From a checkpoint of a small transformer trained on Wikipedia.
Size: 6 heads of 32 (2 for keys and values), MLP 256 SwiGLU, vocabulary 2048, 4.97M parameters.
Architecture: rotary positions, no biases in attention or MLP, untied embeddings.
Training: a variant of SOAP for these matrices, 242M tokens, 3707 steps.
Each number is 128 + 32 x the weight over its row's rms, rounded and kept within 0 to 255. Layers, rows and columns count from 0. Numbers have three digits each. The size before them is the row's rms in percent of the matrix's.

# up: layer 12 MLP up, 256x192, rms 0.258, rows 65-131, columns 64-127
# down: layer 12 MLP down (transposed), 256x192, rms 0.25, rows 65-131, columns 64-127
# gate: layer 12 MLP gate, 256x192, rms 0.246, rows 66-131, columns 64-127
up65 098:182088167112146097101077095091152137143116144119091101152089149132169155137162163094126159126127115088101110087130151135078124191148181109109164119161174131139059154082096146180106168139122095
down65 099:138162062161112142140131127112147104172122095070118115165062092113204146128169113131110133189114171101129127107093146127115095114088202135112143143173132102075127112112153106113113135110136127
gate66 097:195165169164170157107075155123101172105164077128143111169140133125158170127060067056085157060047162119131155135113140157091187162144169106186103099118171151117150104110079186172135121113104164
up66 099:117069148090138138128121139033140106114117094097175153127153071187140120157168141156141210076157101160141137173167105131082101080112104151133122120078065105113099078162143094096097131147175120
down66 098:172116093134173140141154118099147163174164136103184079087142077140188150089202161167143139180133147106109115130138156135114130138195138135171114179146111086124073083118109155102202104085137142
gate67 105:162120124098154129136140128131099178134138102129167135108085138146160182160123124138162155117128104136098175145130095102134118115099124136139086130134148154235076130139140200167160106118122131
up67 107:084143153139189156185095150088168165126062102113121120162139173171079117127175112066138102111171172151155142128122075151157128177135159128124103119166154089176153128143117077112141115129173105
down67 107:090113103096158126152109174128156131131157113134156117164144107140119144113201118128159097120130139090092082070093142116091134077123112137165072129123178186190099102108115103095148137144142115
gate68 096:105119136133112127119156091093131113090189135123133133111064074102074148176131160137130081107137132112105096120090057115091106125084098144183150141171102153109100057117109103141137105130160141
up68 102:139120115086101151119120190136154104097183146164145133130111132127172110112112138131159071107168201096096070123148109130167106166148138144111120087112100177127186105123167096156120170095127132
down68 097:102082179150171113075099117114161104199142165083122148063136194139122079149131125183110176165109097166061139137163109125153095130140160192145141169197136115171091111132184099029142130070141181
gate69 102:129140145187111161177127120154136098108155120129124163149121124156138095168118056173100159124099094057125145081114109144121089187200160100104103121081105140144146122205103122176101128149115165
up69 098:116089129162126193113066200059081117091192127165116130174164063120110172154142133158180117212079155104107135096130145056123135124169118129096106112124103104197107107075133144138147152178129141
down69 099:080111170120139142146163099183152135119114092160138195198199147085128151109161170138130201110193180161133191131211100156133143153044134132152177122114165155095135141118144126117159123079174095
gate70 103:109121098171101174113085149179127108172149172255167149189092154131049122115114112191104114143182083114127121125137158134060153126121128117157089099177147107143086129110159106108156147088174116
up70 099:139150144111119131114154132102219154138105093179121128120045057159140116114135136113095097147106116161080074130068135214121057114135150092098119201104109140153119114132113092150144128221171090
down70 096:089090159147121124166173178101087087068087090128154206140043146137143128145098058093089145179118143140123219170162103094114153137083159119107112089191099153166080163082142158116121099131175119
gate71 101:121108169125162136125165086117110109109172074070170135086116163107157131169151131119119084124156131092132067119129137114133113149059083057149161142128118139062136077203134113129132097143131139
up71 098:142125116116137134101146095152169112115183134091088120149122061127119166111098081146149128150121093098145064150123135094120134144177171108131102131119169111086170091125102103071114078119092203
down71 100:117128150101111184146191133088125060117121151112154186111091152147151110119118120237131046138119089102152124087095137158117163075139138113074106132155083168154162064128155127132145122198180099
gate72 093:100159076171207117138138138107177134165095144130149147067114115131103163096121072117144124089085159123194172122171099111091112158137126147108135109114113167121120116128098149138108173131128178
up72 091:156116113132084190052127190079135185133085111106086177160103182124180097116131140110181141153153123117116109123150158143090186151121120114186111067143121128125182089128099084108168091084137103
down72 096:144100134184153104146092137118132111111146132137118119153155099113116155087130143103137170136040131139140101154127126103144110131120134149158187090142082166116147114129119091086091120157127124
gate73 093:114141135112147174115151103165139193133151178148179116125169154110183142196152100083100087070155140121055125145139170093093131130159140089212086121137077148127139153158111174111125116098156099
up73 103:181102160066079111070092128140077147108158109079103129171100100170118165134143124123157082137121079084128111120131203172044077109143130140137157151104137120130164124174126122164097136060053134
down73 100:103210082175096069103140166148141117141137114101159160062084129106133087174095110069117113066122102160114114120133166124099155111074122145113126126143108097090176085166173184068095158142123153
gate74 097:136092097129092084133137115135136103141146112146151124131087142144164165143135108166149070154142152194078140142194143145166156121150132190109139064075137124061106097128226145138106066134150142
up74 098:100058117092122156159149066107099121120149157125102112057092191141128116128217130134089164151172143128093158108129129106125100108203082121169119157120172105096093148175152138136162168089090131
down74 094:085065130127132157115119163116056113087176186168171100089181116125120131092183131092128147079144113102147060132142129153099142125122088199092154128174148104161101115134156083085152072096117116
gate75 098:084132169134142083088180079124133119155154109079112133139158131133156046101102051096154116190138079146140145161061111098126051107140113156138122087123144167056174133119106176159115146184094141
up75 097:137154193155093159141118158107172131108136104127145091163155152086112166128166110153137085148125076062148058102127161136142134130116156092130073153156079118123090096107139195094058129142113093
down75 096:140100097088149110170094144114095095139132109117153118130136134132127149111100079126125154087116116148155196118137126137171093103171136127132121102172082088163070142133138172094136148149126114
gate76 105:120117174144149180124083131079156182116163134109153087080098108141132130137120064163086108119105095155101093156108083138139157146114096111196129134150170144143076119153158130155172155153115140
up76 099:147142143145086120133096097096150076170110167149116064088122098084099126152194155133122137152131148095142075140154129146144155097147140200117145185136078150127132136120156079096181169126094066
down76 104:173097126138119187157077164111189149074099122116105097114090113150116093144150096149156163112162137165135103137107146083138065148180112156048088176125130105146157157135143108146137141203130182
gate77 097:149148134085130138129182169155107152091138199124106162094087226140147132133133108115119124105111126135149096122106162194134083105110093087102116111150106178152129141183126069177129138087123147
up77 098:111174124070165118176166094154173136147124110169127155079144114117144190132154115136144148097151110120094161064151083167079113143163116056072131144151138128143135135106212128131097141097136097
down77 096:134129115070110153202126139121171164124125122069100114069214108151146113137111076120136116165136164178127024114129134128129079125152160131134124113157109174047167111120118100103155128127110167
gate78 106:157114123165103131138075153087103168155103108144105159182131084128119124175121135174141135124123168119158136198144121088137108127133082064070133088135120182140164154103172124196146149135141108
up78 100:117204119148131170070185118083142119141134079165113151080076085125108105173131129145140074146108149146166067102172186090121124160146068102098129124109153155093187071082076147098174115111067147
down78 104:129180121162111172127199190132128112121114133125093146081109149154084126154161183115166189127127099067165177120168119118136112170168114128168150116149125144168164115085101107137127177131146185
gate79 101:155152098120120147116146144153133107091050187156150100125160113168170108155150148126179179153135154150157168164120092154130041158104144134102111133176135110105108100148170124132098135129102098
up79 095:144155139112132042114108087137156118109108106135104172105180144139156135116126203089111086098086049139104091108103093135106157151133125083103138165193154024165148104121102132142069093130110164
down79 098:103127087163131161092105079118142076148134071141183127129136094121106163036117137119128168110094075167135203126127108139100105136046081107173124131058146105153144180083195147082139105113118141
gate80 101:102135141135177183132105105145121130061184150135147064142162071149099123138167072127136220174092124155097161128165160175128120096076117120136117091136095130150135138142178168174089153165121184
up80 100:134191112184192139116134125145143155160120090123126157149158088128114096120103134146112116125151121044097143137088150133108136131174154075165165098140132166130090070156102090126131143099099098
down80 096:126160087151154174189127163139148170145108105154150161097130125132150183155075123072160179131071110145110143099116171088113147136137170134097120150115124160123146192081094115068161167179120147
gate81 098:149059165072145105127153117179121151093170114116148128088121138050180158109148188167097134111115108093120131151120103153081155086102135111114152144161090149108140134085082158155101128070110189
up81 099:147069160133140162162107130086109235102089108154086119133152096185149109125112132097111160146097102130145114140097187050104084155085174183137133206110111120109161114156127105138155115080145162
down81 100:097160059146113149136121136140091142183116154114066105109098133168125099194153058176126085090150100093099169085119082166159080153106135116172182195146082172116045123139191102104109140123188141
gate82 104:186142148123150117120109093128155139086148134191170123090126127147127130162134076128207133152129153118121170161170121121130118109130125111102149152124152160160135185110093052146152122170132194
up82 105:089116068103127080116162136106165139170076102073071059132108125169094113157160135127100097104143146135088154098111137209147141110081084121164137122138157135155125102169204130109165095076128090
down82 112:108123199098128188124121154115133117124175036119157170129125071160085079091154122195139150151116146119121084138138093152105109153093108109154150108112164218155157152082118061107123120163131092
gate83 101:163076179171181103109062139158118093166141109096114045103164135105165187084137051115113137112138131118131128185141063130104104138099096059163119157098145133173138132167211110137177083144168087
up83 103:152141117080073171157161105105096180128177149131114102079133118098115077084146088106105109125076128129179137137123160218129169156145077131148091105131102094124120133194133095165060177120159175
down83 101:099121168108141158172077123086181134070134137134149124139179203127117167116163174141122066106114162148160144157090095117162138140102179114180064043108083168061159165133173187115141110122145161
gate84 101:096095170081135127148112181093112096075130095145114116094120141187093113139173117129121082161154163117083160129107161131110104134195084113120106124115122147185184084175102096140085106114138074
up84 092:125118072174142130093096142154103138129125196160146106128164134131111115109151074160122185148126109134148148136152182095099138109096139110197134147190187137075130094113154151131147132093116171
down84 096:121083181095135157109138156074158123167118101143156170195131180178108194108147098173143138160097081085109170108155117180123119141165186188150133083178122083176150138111084134136118132166138078
gate85 110:102178136158128096102132148181158134150077063146120153165159145097110146075086134102124166104066095112102108098101111121143143131133078133148114132143139173082123118155119188130127128127098094
up85 104:124138105157122163155142144096104138133166031129082096109107099110158130159149107111123144140136107074143068116083093086198122153179081134106144146179113094135109090132162133197134105184116045
down85 099:099173151096096100144119109182076152142085131090139127175139095158053127150145124105083087098157096052122090113159097146150092137181133112147145117110102157089086074098142097156125127169105115
gate86 105:117154088097090142115166077125132146132081122178155160081099162138153070143206116116115131094137102174147156132167132109116120157145107129167137100111133105087092124173132158131097039103164135
up86 098:222165089158158121129109113082117136139122119096127126149126114141147130066143070099118116119137128077156118117157144197168086084113157154143098166115110095122155143182094101086153102105159160
down86 098:107114142138112123137130131107117094140105115101150122129093147149113163180125087104109170162048131107092165130090204120180173141076122169098144138120118143158123112151156130167170117058085087
gate87 093:139140134194121089133112167119091081077076143173139163109135109137126159117123112151153173158088130109102136148132133072144101137146109134099108121133152139122121165116146153169115136127130147
up87 098:098108076123130132104131118113120136126072132157128093073153127168078171091132116136153090141140101118101149198165066145142164110094045153105166091134150161084093096134137086127175115135096146
down87 096:151128090156109126152147140142081120154146099151163142148180133142122137154166132112119077109194089095112216112143106127094182196151149168108128126125125101123214110150082140125113073104151110
gate88 106:163068153089143118184075139113141117126158112128144122194120134144152141135134109164125130116152156082135153174121052094123106140113152099111132122170124118142128203117122147125123108172208106
up88 108:106152093142206110132118120110150098119109136122124159125163115049200175107108152098165169164118116148173154128105116146160159158114168041047151138154162176125131069112155086107169142179186105
down88 108:168161095129105162178116163079137104108122160143099109194122127089171130155088112137123150150106130070130131117114136112159103126049204146127153127096111132177115190129105184122159138156154158
gate89 102:102114137129100205167148172141192113123124129141200118152152103160139084183102057146087160130123177101161197119147110098166158082142108093192152068176127108062108174217107152148085142066123122
up89 102:168117133165212149091138108108145091084151145120139069109131084088112116132103112022110122165122131124140166120123141113127142142134133079109125096139113180106129097197104172124105172057103111
down89 102:128157146101119122158130124128104127168113140181126087095134152123136105178183094182105108104101214123112166160116087124188116102134187109144192149078108108082151165152147145087122146153177136
gate90 097:161153127122089162126119208146103099092113113112148105154118128149088090132118174112141070066113103106071164196102146116121193098079105079121073072139124140187137164140124112175103142126109133
up90 105:136090087088043118203112119125092119123132073128167104126128122096154064135131075102185134138165109130134125155121143134106133117151121127171142106116126154142040174085158087127142105066128116
down90 101:150143127107070017129148141171182118106178104126106154161099172095128150102169128126111103088085094148131187140096093146117091112120130123124125144157145168091191091064184135108111109128081122
gate91 096:094086128056124138107071113133096068112117153109187066105104118140119170134175113108092096139149085191133145099210158109122108148126087138056130159095142141094164106099125120107167164139091138
up91 097:178130164111155096151133137124183097132125116121113120087121092158121056085153148145163078107142090109109188120200148105126164164108098154147162098128145091139164109155117152127097108074139161
down91 098:126081149188103067157128161162173125160130132097098111142138118101141129196177123074103127068126118177188151050120109142131138148159118167131106072118175078149081079113131142147124129117198124
gate92 101:132080145104173133135072116087075105057149157098200131150100079096136136153078096143112095113174100118173105151123138125158139128104156093073139121150131148170119029131107104136065069094095149
up92 099:159163113217184080101130157130094152099123120123153152131102126122090131135213116180155159089074070090133133118125126142094141119194137126086156140080120141092107192115138050150152089147117045
down92 103:107083068098108109069121115111139134191169136140076176126095121097107125073153126099140119141076079162140114114109088143166182181107114144141140212103102159136126133131145092136086143207119138
gate93 100:128116159096162166121060185111138134118124114132130141128160208076103154175126086134177128132080077175139084123092164086091118130114126107077203143102100123140171072119081165121087182154119152
up93 098:129146066133131152130133083124137099100162132129105171137137129099121144070134118154116175082169116052078068150101152138135098096142121202168059080158109116126113110123182138098107117140138160
down93 100:130107140127062195097100154112090118122114175191123181133104146049082054149149104121058071140139154141157137139096131126106100116142159113169072130159114149120104043139107171102126126105186079
gate94 095:187075209101176092169093166148100105120115088090110137145097097060083134081128114149173161136160177132117137119109167147152189151175126107147123124181121107162148150149062104139184056183156139
up94 095:086085143160155075130165162137082128121208110121139131178098135131080085125190172104096186156191105156103155153170125097152134142160095125128051124195190038139102159114104148144089138124132135
down94 095:110144158142111120104078120126110136099152135126106153121179055131127122207116179109145081086155117172083092164100173143084096104160066129102164121106099130122094166113121121155143122124128084
gate95 097:114093159148121138126132125145186082099070063097165153120136118099110122093134091155090134131159067213085120102157095096144135134127085180168099139098105194123142156059142192043135153132175127
up95 101:103116159123122128134155165109098181137152128114137165135103121133147175148116152101160075122190138063127163165160086107099082082182169157112115137068200154126213163180131101107142087116138104
down95 099:083162117143108159150113110120181143103124119106130147146153068148153126147128160138127108187081125109154157117147159128112095125087099156181089113133112103137059168108096148125139143139093136
gate96 098:103063115152192117082133118126175145140128082127137163129122071096125161155063082137140103105091155179126143205105110101129121167151156114148097148096194171145107128136054090080155225166148135
up96 107:150142155136095150096112072130133116124121130144154120166105058127103120098105142116173128068080173139094107116098108122125130064182122136141090145093118128069120106123102108119136142153121202
down96 104:168083117101123104172144133146114100099150139128164151177138167125178149096106159151118149126114144153152112170140115158135123135076174090201151177176098168105118115086145135069068120105155175
gate97 094:128118139119096161117117154117135067143161119114167168127075167124131112156127143150122106162138128111141127127214109095121110120094164162110097106088141148110181154124154166160115081140046148
up97 096:163120156170092170086137087102073121149115141143134138174211084116144103136137148160077153182107131111133137039113135115135240119129118116119098117128089177098133143136084123133151105126120075
down97 096:110150170135157189182119137116042144121136163091069096151150140129151094096133143161147185163182158130098152138150126031122106120130091149120124130097137147151143144159136146125048091099122154
gate98 099:105133158121122175118126107123162152094104107110079079102116110135087114069177077123096119106111150091153176153161146107091125169178192101135152109118146094120124096146219135137107141125092153
up98 102:121102136109154145090087169059211149125114136080169157129150145121151127101080138122135137090083199149113120122110138156084148133138136125094113106140207106140167091103123159181141168136136132
down98 095:174144100125143108140171124120124072189132162140109162109187060156148124115117135054148115179105158135127161139096079112146122132157128123169118132100063122155078076086149120099090140161188131
gate99 097:107136082115121156163116096185142122094166157105172180146133106178144095095152069171177132134119087217143216110173087138101136143140143200163122130100172089149127128107157140135150099085137131
up99 099:157110083114169126171129099120148152151151108108100113109102129127111086098111128093130145094144101111138191149081138178105117121058134157109088139169144073143060131167078156119124134128106166
down99 097:205123135134125154117098159160098126159120131131121153113139181088079127086154113149161084092099117154097174128153168175131120116174114140111097149155155157129093176149140128115128121060154125
gate100 107:100192156177148060177136141164098117162133159173147131164156122121144146130086086120117130048067183131135148089167144111110137198084114129114111097096129121118129139139122166072093135155190094
up100 100:131130117154187139150079144100156128187149111124197161160093127108130111146132116111085117130096098076125166121116151078171075140134102140078135197133125122117134140096129195133150106134111162
down100 103:147067085144131118035119135088153098117069075126142116157082153148158124113103152154145094169140136188148091089091135142187166177150165181205166124165137149102152124094153123136163110131153105
gate101 098:101140100150075165106127106164087097088128204131154145112081141149092110180114156138082130098110153192138167134125147041122144117098035121138172098170160156195124173131131143108116109088151147
up101 094:158155080160190088058137197181142072093105154110120153119146138156088082126156152108134124170144111139111160140124159210098066188154092122114116189168116125138122139190141116074107159098157103
down101 094:076106105153083074116164131111117126078105151135118132128167190124159130104115076158156160109106081124127155135157136135124198089082112101127124071181109190139072132166120143085170137155141130
gate102 102:098118128074115141151153174121140108120161157184137158087172119101103092105115090136146129141086157129169129167183145086106151068085150130143145067126081157146076152123122149124129090128150063
up102 102:113140161100092162109183111171102097136096075102131141107148136090087124140157137061148134142162127094168072120152096131084079107129152198168127169071087132123140135091162142136104152151152097
down102 103:100143126117102131146110102120131155112148174132072047083105132114113201061114054055149134131133105150148107115115207164124091110074176107142116142127100117160145153141150146063194141120131159
gate103 103:115153151139149123152168161141168143169100095106161119127114109106063133136157137140131166117162141118108142093145106124163107167147120154131194117106082152126143116124068095149137067197138114
up103 102:107086104128082081152134157077085046142082138072127159110124097185100108122222109084129197126114126114128171084084143122159092127150109199119100160124177079114071130112147147113123128127161119
down103 098:158125132139079144112078158125155134094083057104125138115103171129090162110174134100152128182081122141180164109131093106117153131141214143108086135207112149139074159176099130127195125143143132
gate104 102:140035104089180109115098135104106128087123102086149123126118149151077157152201101113140116134148122139090107100134050180091099125129127111105112174119126116098129097116105145164103130109173142
up104 109:136143104168090083132173152132166169106083163143111079077126107089162160190107162125125103182127088134180158156091092144143125148084133118141170088138133102133122114075111124104145112161108085
down104 110:111168147162065072129076190112121128116122049106144173119139113114176148130090123125111179115161077129117136140121063125121134181139090139150114161154126133128127112110115093054078134147145091
gate105 098:131127167069155144177089130131097192093161139111169110111183206076077161206144137151116109138081132100164104105115107101180130147064141172117137110168122120153145178138160126169152080192091094
up105 098:126117120211090120120121148101156142112192137134164148085081132088135176166112162093102158105129161092132171109158144129154138135116130157130148172115179125120100116170117091118152101134102114
down105 100:091180130117148141118133126112185120179129150112062101051101173133162145092129107138170123110109182108041103138138119102116144163150181161164135075087169211124191092172108169145075119065131096
gate106 099:081116123161103199164131129139174117127112112130191159153118172116087195103136171094155154109121130135085187140130162089135173153103101113167136156144114168175130109159087147093162071141043106
up106 103:121142155122125113122097170157156154167111090134140153130106067123089157109162121104101091176046146135120175151109059167143130133154145086131149147107138139094124101166110183125145092110128153
down106 096:088148121068196122130151097129141148088142136135130155069169119150111183179132117138117081171093093131144164151102125119102134146136134125121130158135138115071188114105099187160101174073160071
gate107 099:095126133097101133105214139148169146181167120037152095126140128129086105108150108129095217085187100131142146093125094125134096085099085103166084169152132183116116128163126076130094106088151200
up107 098:135110122120116096076110126155119188166109116183106133103032141100100114081115207084100075105112131103125120172152113154116072115152076132117135091084171137186202091141116159123103088160134140
down107 100:135184169121161119067170120129126095150146068161077126103144123119117095212131174194132116166119092080119107145165138121154144108117193147132147091111100180173111120122188120163110108064113095
gate108 094:132136134082125167118068129144176119172137130114129124126153091158130170105122156201169192167131077117149037195127113155089169075195057197144127158062137159140125120074200155134155088120144142
up108 103:124154101139177088167178142139073171097115134095189160178108082112162091122188110109114083188153140140123206131131118102145143157094181090130128083097128160104194061148109153075204170088150103
down108 099:113098119144080124082139122188161099122085138152099172174129165108138091063140115125161151102114148166118082029111111107152115170095089120226096140077106174071144145074137147082119131103145164
gate109 105:129142145119138132116137128104104168108170185125154105181161056194119114206161092102130147123150159127102136211101195089072165138130173138087099075108143146118121153160097165167107095136129160
up109 098:114080145099130084084110142089143169111133146105174147130167136075147103080086110092125174161183157111134146100100144157129142119140166154128124160116190099150160082060104153106150136145093118
down109 107:182086104120100130091108160122140126108184122116137138136089175135204143138071134218145094108120119116060095092114113186070097121109141137160120125148153104181141103105081133101092142117137146
gate110 108:151055089105178078109091132061179127230210148148128114099128152096135079121111112159101159157120107100110136141162148113086106121132116080083129105157194145099161110118125160090128124163138080
up110 106:101133126112131144075142117133129132123149079155103110131178161117139102112108186170080145152152091156087165139140066117164099086159101152120130156123107137129166139169092187118136157182116177
down110 104:176121163137120136097145143145114124165200162191123107064150121122108109137137158111153116142143170118161124128054183086109105064106096157089110133152087086156086168098137155122153114166104106
gate111 101:131102121148095163120057134088068068031084089141195108151171085112110125130138098086168172107126123191118127117087097157143165135180109186048149096157105085191174089157135125083118175095114186
up111 099:139125117176112132131187099136171109143104100088154109194133064149117101149172138115108172096134084116182101167152130103179106128087093207121084095114072128087173130098086128163132151095210170
down111 099:093129127130140156103158178121157126102134166097126144164153194103117127107102084155150083151091136154132090117117168134164157143142182049150151172113048126088095145093130101119083116128121076
gate112 094:155126126089126081091132149118079106169169166154109126101114068111110104142101175083121112145088151081113170112118182117129117140078055138182107106141128177141142124113140140199084060161086143
up112 096:045130204102130092063115136147094168134119117123081119144105082199160140103113150100148108159134136114160124145047113147205152099096138146117149133137167161104110180120087113107128109120118122
down112 096:101144225164093120100157077122138081101193083161143125134178146151103211118091118125126158118137135156138190121169111093145148141135107161113068165099110122134130129094110071137155136142116142
gate113 097:153150117147141147154132116109136146124131170127110154118163130124155172124116126097094143154084103136117156163091107157153111096133099149163140121069198175109166114061154091074099134129129141
up113 093:170113158134140187088127135132139129186178074088100106130097092149115142077180119109170178113086115126120134104134145109108137117156094130088124145123171104078127174070159087146129104164148113
down113 092:168128102133109149105138114157112149174119106156179157142118117071178160121149109113091115100093171097062107127139129100146164152176181108157112135146093118144119142121141109186130108178162133
gate114 094:151121099197108094120106071186110141108136146129127190154154066063147153103120111186122109133142109150157123164108172162200086138120109104110149120164109160165124139157144086128123171162154143
up114 101:140133128106140193142130144144105144213120128133132149153166173116134099118187098073108120153097130128132129099149054113126124175099083136103137124134155140119122148098101098130056136106105146
down114 097:142128125160158115117128114132129138109119098123120175168128129071137183115087109142154114139137104121062096134160179191160165112086117104066092109116145189131105115143153148201152169111133138
gate115 096:149130129131125151095101138072160089110179104143148161163147083133132128112109137094117093184056110175121169171116133147104149154142188152112087140081080135135113111201094152191153101093146102
up115 099:141087128118095137164177180172147113135076167179131130069137173150113171148191184128100166136157142148173111146172109161119116107114123152150088108112064120135117109099130180102116114129063160
down115 105:093164176131169101114129113136159149141121154114112198163081064097153159109105138147156160117134155127159178207144192117126113120165155153097085104152109154105074109111118161152158106125130106
gate116 099:077080092109187149101170091114167081092115176109119138092115131090092119094219165098145150148138116175104146100194110091065131067158126076171095138125162140050143141107183156132080127105114131
up116 101:125132096190161177096150101080122130158146143145161190127148139219146119118094112187163151112142130160139115108097114122129080084133124151166123136115159098125100106126134110081089138115146152
down116 099:150093096086117156158035136163091143160189091119141110087114132126187110131075124125177116128130140132111097100108125121111135080152134170056127183097134138101164146160191180154094138122153210
gate117 093:117098116087110134114110119113174084093067135164140055080116132210078162088108097178165154163123116154119132165129099107114163151109122091140111104093108119130095110087141103100132137129138166
up117 091:092127141189118123148140072150155072211194159151189131061129187103116081144131244126156088149130137125117154131058111077125079156161139190099129128089164152122116104196160069176083134155144127
down117 095:111129135107160103120113157151092056150188171142121110162144126082123134150138162161109150121083150145074112128192138136166129168098147083116094169134082148071071111204113146183132158140183103
gate118 093:125123097134116163158121131109128082165150156086119150090112094159225155107104063098168084145111113152141112104185142170167170145182111085098140125140138134121064121134211075110142133086154121
up118 100:117127151131119072174154140106090121069139092143163132152122151138096148147142120167117163103143097110152125131101121189120122150177092121128087122129130161148154095089141115080175122091175124
down118 099:149195123215103159161146090182157130113124057080154137161103091159209164105167128121104175120151089081104099129137105171113129158120074095061122166139140066151147103176147125191122136144153119
gate119 098:146109195126154084208136101135123252111154138154129104112154171176175143095086106106119122042136086121044123124136159159115161161154143088103092083123189117119108166145150125117155077148117162
up119 102:102136132122169167166136092084159130127088147157173144077132144116131073201159151103094105156123141118142159228056191172128145218154112126064104135102156148107161146094127154177123115100102083
down119 100:065120099155116186156095104085091131097110182161115077119209148110148173103127123117106087166112094150071092150126137134149128149103137085082153143111145101084171141076139169135179110113139163
gate120 106:101099094058132088184096142224094193158166072108129094156098179097158109126167156187143177128119129146099102129140149129108142120151105116162151129114080161148111175161108087071134155086099138
up120 109:163188116117082173136124123125133150088139133104137150090131160131161160154168068154119106142105076174139097153096130118194166177143153099143100086109093098174118141120148118131125139091063099
down120 104:155062161142125174123161109071144113076123140121127113129122130114108097130118119141135162120147183131130178114197131141173118072170067142155100179097138126144148102161148127088130153151152100
gate121 101:164120133140120100147139159136090150088134085126152146164135143152148132154111157145167122132175097112110107126048178099145142124110040105086104112130155112124096161087110086138112145188145164
up121 100:109138126125126202194171126131109126138161126121173060152107151160141183098099135091119154109080155137087169161145110146114162109137125121156123131124150089131097137125120179089162129142133170
down121 107:127184130104171156148121102146118124151156112173165151155141116182135095144113121150151165086195147151200149165151141164106126134144160133146132155117079174125120129082151167146171140136112154
gate122 099:103147115123179162114163152172165192146156115114126150074124076150089120172125138193139126144171154150120141130164106158105103105144124128202101084186171131124081091086140150069142114133119162
up122 096:066105155163167102179149163165141099104107123104070093115092150192128117131144107168071145116134131149098060135133136129151159108128159131134108188146169134088110154060108099103168095118138212
down122 101:155105119182072165101148114173132155113147170088105102104178081153130116094134119117107175159161177163092079166146097097131136205094076125137091096132139082129113096133132111141122118062143065
gate123 104:136089164159135116074048134089152084128152101169120167119166084152124153071146128118092090098119087141125224089083068179100091152092109076100077109112125106116184140082129108115124110129113121
up123 110:140140150112121107137084109072119062061130140199130155147122157131209128152071144142122155084116142112101072099201113190156149164088158126096103121137130124094165166126125127166143133113142089
down123 105:138118172128133107079121140172141082143182077140106047134101111142114140159078102099081168167199132104109082106154126130125066085169192121187135109116096108101118169139112128171150096087131122
gate124 095:073181138086070124116124116094185127079104124074103101109120108134122182152137122060075142142137113135083190154165090162118140120097072176168156094104154090092145124075160150155078128127069102
up124 102:074157148080174127177094147134128129112116134047134083101134118125089147121121078083070136193169164139106115197112085144154110220106183111147101083110120104100146133183113110067112077164154120
down124 099:090115114117134124138107178087138062132127200195101140143136087106105182106168141096123137134113165141130197091079149095121130135142183120099113165113113143123142163215143157139107128119126142
gate125 103:104110106118166171131146108139181096113129170150092118152117180130098099123202068112078146159111131125171177132062119070120133156170118122144106129100154159107187136142187092109123149005115122
up125 096:110152108179149124144154114100105151151155103184168096156158156068101133045101094093134141149190157079093135118111130092146100114134121088114089146157135129140154148068114112074120096115144140
down125 097:101105079124152153111133168134156073154107123121117145088156165124148135115162082090221089084131128130143186133150134130124153178152154090082129111177156085151071179183103122080085100092183089
gate126 099:136095148209169115126109115086099147145157187107081148070112137199137153165119086182131175111108110113041147104143082162151169162099144141149153173119100066111080160124154151134131101106123153
up126 102:142120120170137098176122115082191158125159101098173174154140079113130135153134132177059153118167125162134204110109154109146150131111120075127077156099108177090170174122127182079117137109127132
down126 105:119116106113098101115094170086093186149130105134089152132146094156136141125153182158152151117096153135152122101098147129212168192145121146128158165135153099113174123114071134105148137134123133
gate127 098:105106127101159107111104153051091113119109193146116136117093173069127131123122117106190162133060146133097144115109140123177102138135146092137108145148183156102105169176142148120102181183123130
up127 097:142082101158179156164093084093106138148136134128131147126133101059120161125110079122119140110123079127095210087153098159132109138182167053181107143190181128111135114141132105167079185141067137
down127 103:117103172195092153110122119089141064081176185127110093159133136090092145065122143103096134153163156137135139146132168105122145139145129127077175126152151150122113122156104108129118151147093136
gate128 098:096187146107133087119121137152115115126107058149096129070124110094162096135138117079170126146136086173184191131133071151124145138115076091155119162125151166101160163169116140079140137118135108
up128 099:121093084117162147158163141080179175188129173146096169169144127165115091110170155137158187147113095180151119122100134069135103141127110153139140089149120147190182084113109120177121045134143130
down128 099:129090083175174095176078142160175158175184162116134169159090148054097126099074076113140112171084149144088150183114119088095114114137139150161138081153141182128119131087132154121108109074127140
gate129 100:117111080161120153134095130177105142090107115176103051103148172127128143136127100162128163085129145101071095101113089088129161023127151152154102166102111145126113125127134115143156088210094165
up129 100:095159126123129186163100141094148137155056127127109093109133116179123148134126044169131136140226128098189100099130164113146097189136114096132154149113148156090087099116097179156125150110107081
down129 102:135169092114124132133105131164116155129084106101156142093131076143173097134123140173106096095172131108159078136122121163138108111108085121166112099134112135186189170128082150130084169049088118
gate130 096:078105143109190136142165146099194102095174131165118150103150142164167154136107144104177140163142103124117105162101127132157101122099180156206131148139105105148108148089152092166157159146132179
up130 094:173162095172136147138080169142152122106134154153116113099165138103092109127073095124088083089104079170117114125090159130095156176117135074113123194112125140091083158113054115147139104065112131
down130 096:139119069103180139125099079135112138156092133155141097067091113173134133120139070140175149125121134084129023109076046090119095142095143086203131132089106127147115118150132074116153165175104095
gate131 097:150153129077157120132118172081085088184103065111128141111126160102166096138144158052087126144158095141135114107125091155164136129130114162138114131121102157182135121180077111104055130172161103
up131 104:134112118179098082158114083134149094086142094122141162146133103130138206111129200092148088189109173074188127109124127112111133091096187093142122076171176092112129180163103143060146131111161096
down131 100:142046100177147114190162176131130117124115206155079113109171165098134137134110197109120121113114113138143063180169179118187108162092134088118106149147132117105104122178121145125061144141102155